Part of a small language model's weights.
Architecture: rotary positions, no biases in attention or MLP, learned residual scales.
Each number is 200 + 20 x the weight over the matrix's rms, rounded and kept within 0 to 999. Layers, rows and columns count from 0.

# layer 12 MLP up, 2304x576, rms 0.0529, rows 26-33, columns 384-479
197,229,225,222,190,234,201,172,180,197,222,172,220,188,183,224,184,231,211,190,173,210,194,198,199,208,152,205,220,183,175,190,171,203,209,201,226,192,193,191,187,206,200,242,194,194,204,188,212,216,185,229,197,187,157,201,236,203,200,173,208,181,218,208,216,215,196,181,214,203,177,197,214,233,178,178,185,158,210,189,197,230,187,181,197,190,211,164,197,164,210,224,176,185,201,206
191,218,175,213,184,209,212,193,206,188,224,199,208,216,211,197,213,220,194,199,217,194,206,230,236,188,193,184,209,191,205,215,230,189,206,238,199,227,192,180,246,228,166,197,230,185,165,213,186,222,161,207,192,176,225,226,202,218,207,201,213,201,206,201,204,197,184,208,201,171,197,190,195,197,201,201,203,214,212,224,176,184,195,211,218,196,193,186,204,228,198,204,190,230,191,177
142,205,202,197,211,195,186,163,206,233,218,183,224,242,175,203,194,210,174,212,212,180,196,211,187,209,184,180,171,184,231,198,231,186,227,199,205,208,165,207,199,188,214,203,216,171,199,215,212,212,185,205,212,183,159,215,185,227,187,192,186,212,190,217,177,191,221,212,195,218,210,184,204,179,213,164,172,208,238,210,213,197,193,221,203,191,205,215,195,185,209,242,199,186,194,179
200,174,212,171,234,191,235,186,206,199,153,222,172,195,221,167,172,230,189,220,231,209,151,188,175,191,207,206,248,218,219,254,205,191,242,224,186,203,190,202,228,201,195,235,227,177,186,208,215,202,157,186,172,157,199,173,195,187,217,203,167,199,190,210,186,216,204,179,246,198,203,208,205,251,187,195,182,207,233,215,199,205,162,216,207,200,202,221,184,218,193,223,231,199,212,188
176,186,192,213,224,204,196,211,227,178,155,210,233,186,224,200,195,223,210,199,217,167,223,231,202,187,193,167,222,180,151,181,212,194,231,187,211,196,184,209,192,215,201,208,204,205,195,224,207,191,197,204,198,206,208,184,234,198,196,212,250,236,229,203,208,176,195,252,200,197,185,193,197,207,205,215,200,199,218,180,158,186,194,195,187,212,195,207,193,199,185,208,194,182,184,198
209,179,216,183,200,202,183,179,193,205,227,165,196,194,200,196,196,218,180,192,202,216,189,180,217,208,180,185,205,248,229,217,259,165,214,222,223,192,192,169,197,204,185,193,207,192,246,210,193,198,169,212,201,189,191,213,201,207,206,172,239,201,175,202,232,212,189,193,228,179,197,204,221,258,180,197,229,176,223,190,243,208,202,245,184,216,228,250,203,191,195,203,196,172,193,165
205,176,210,209,224,219,166,182,221,169,178,217,166,206,215,213,194,192,216,191,203,161,223,213,236,237,200,195,210,215,216,177,187,213,236,190,197,180,211,184,211,189,207,191,194,153,210,189,197,222,179,234,192,186,211,203,206,188,189,190,215,175,200,198,193,208,232,214,242,225,215,237,220,217,187,222,203,227,205,193,202,224,171,248,181,159,197,159,222,219,185,180,201,172,186,202
178,210,221,216,207,203,182,209,196,186,195,226,187,177,233,206,192,205,208,198,172,262,214,207,195,214,200,174,194,159,183,208,253,240,201,220,232,165,205,190,224,172,214,208,167,210,223,216,201,176,207,211,230,171,193,196,199,207,196,208,202,240,210,180,191,178,173,206,188,182,187,217,211,188,197,199,184,178,223,214,166,201,214,223,240,241,223,204,199,232,170,173,215,228,202,221
# layer 12 MLP down (transposed), 2304x576, rms 0.0494, rows 26-32, columns 384-479
176,188,213,188,234,188,185,234,221,202,207,202,218,179,166,188,199,197,224,185,141,216,182,202,221,184,223,201,182,201,230,201,195,184,201,216,220,209,200,171,217,233,179,182,182,189,211,227,214,173,223,194,184,177,223,227,220,223,186,200,202,244,194,217,203,208,189,186,225,182,214,224,190,199,188,201,217,195,207,160,203,210,173,185,165,179,201,214,213,204,201,217,212,199,209,191
212,199,200,202,194,183,207,218,196,222,208,228,180,191,197,193,202,187,205,181,203,196,183,177,200,198,183,208,184,206,181,203,251,154,201,208,234,193,178,241,202,223,200,214,210,196,188,171,220,188,208,224,175,211,215,194,237,200,166,211,165,195,162,175,218,225,204,199,154,189,191,192,174,197,189,196,194,219,207,210,224,144,171,242,221,231,218,170,188,192,179,201,206,205,177,227
218,207,202,204,216,175,220,201,218,187,206,177,196,213,207,210,221,176,205,182,172,204,190,196,188,204,217,211,224,183,176,210,184,203,260,226,199,203,160,204,205,185,230,194,206,201,210,196,204,191,163,209,202,250,201,215,193,215,190,196,196,192,217,208,222,223,191,185,198,189,230,205,201,205,194,221,209,183,211,243,190,173,186,200,196,216,195,187,208,219,197,213,214,223,200,197
213,223,193,181,214,212,200,220,207,257,198,195,184,190,184,180,198,195,232,170,210,222,210,187,183,217,170,204,181,223,171,185,191,205,216,213,241,188,183,218,178,235,211,214,184,210,201,181,186,199,170,185,210,186,212,208,203,219,206,195,176,193,209,237,173,208,189,195,145,201,208,185,236,181,207,208,163,174,225,180,162,234,205,225,197,181,195,224,203,166,180,195,208,210,208,149
190,206,204,201,220,181,210,190,159,193,197,183,196,190,209,203,214,190,193,222,168,215,219,190,172,197,177,189,209,215,179,192,191,186,215,194,207,186,186,203,197,200,219,207,198,241,201,235,231,198,173,205,195,233,200,160,172,232,203,178,191,167,246,194,184,210,183,199,192,218,191,169,183,214,200,195,208,209,187,202,152,215,205,237,180,191,201,198,207,230,213,192,216,218,192,197
199,232,181,218,166,210,236,217,220,160,143,188,224,187,144,204,259,216,183,208,237,158,190,212,211,189,197,182,216,218,190,226,205,189,184,219,173,217,193,176,212,173,241,183,221,176,194,187,219,206,187,217,159,189,174,185,226,220,189,207,200,174,189,237,197,165,233,230,214,194,234,224,219,184,202,237,227,188,201,206,196,213,216,247,166,185,198,211,182,215,170,188,207,192,173,192
194,224,174,246,217,174,192,211,179,199,215,208,191,187,220,187,171,212,178,191,174,203,199,236,191,198,166,189,186,200,181,235,188,203,215,214,213,196,182,173,135,163,205,211,220,227,218,200,188,151,179,205,232,219,183,204,228,189,198,178,168,217,197,205,189,245,206,205,195,189,227,202,244,192,192,168,237,237,166,190,196,161,235,188,221,159,215,174,231,226,198,205,200,201,177,190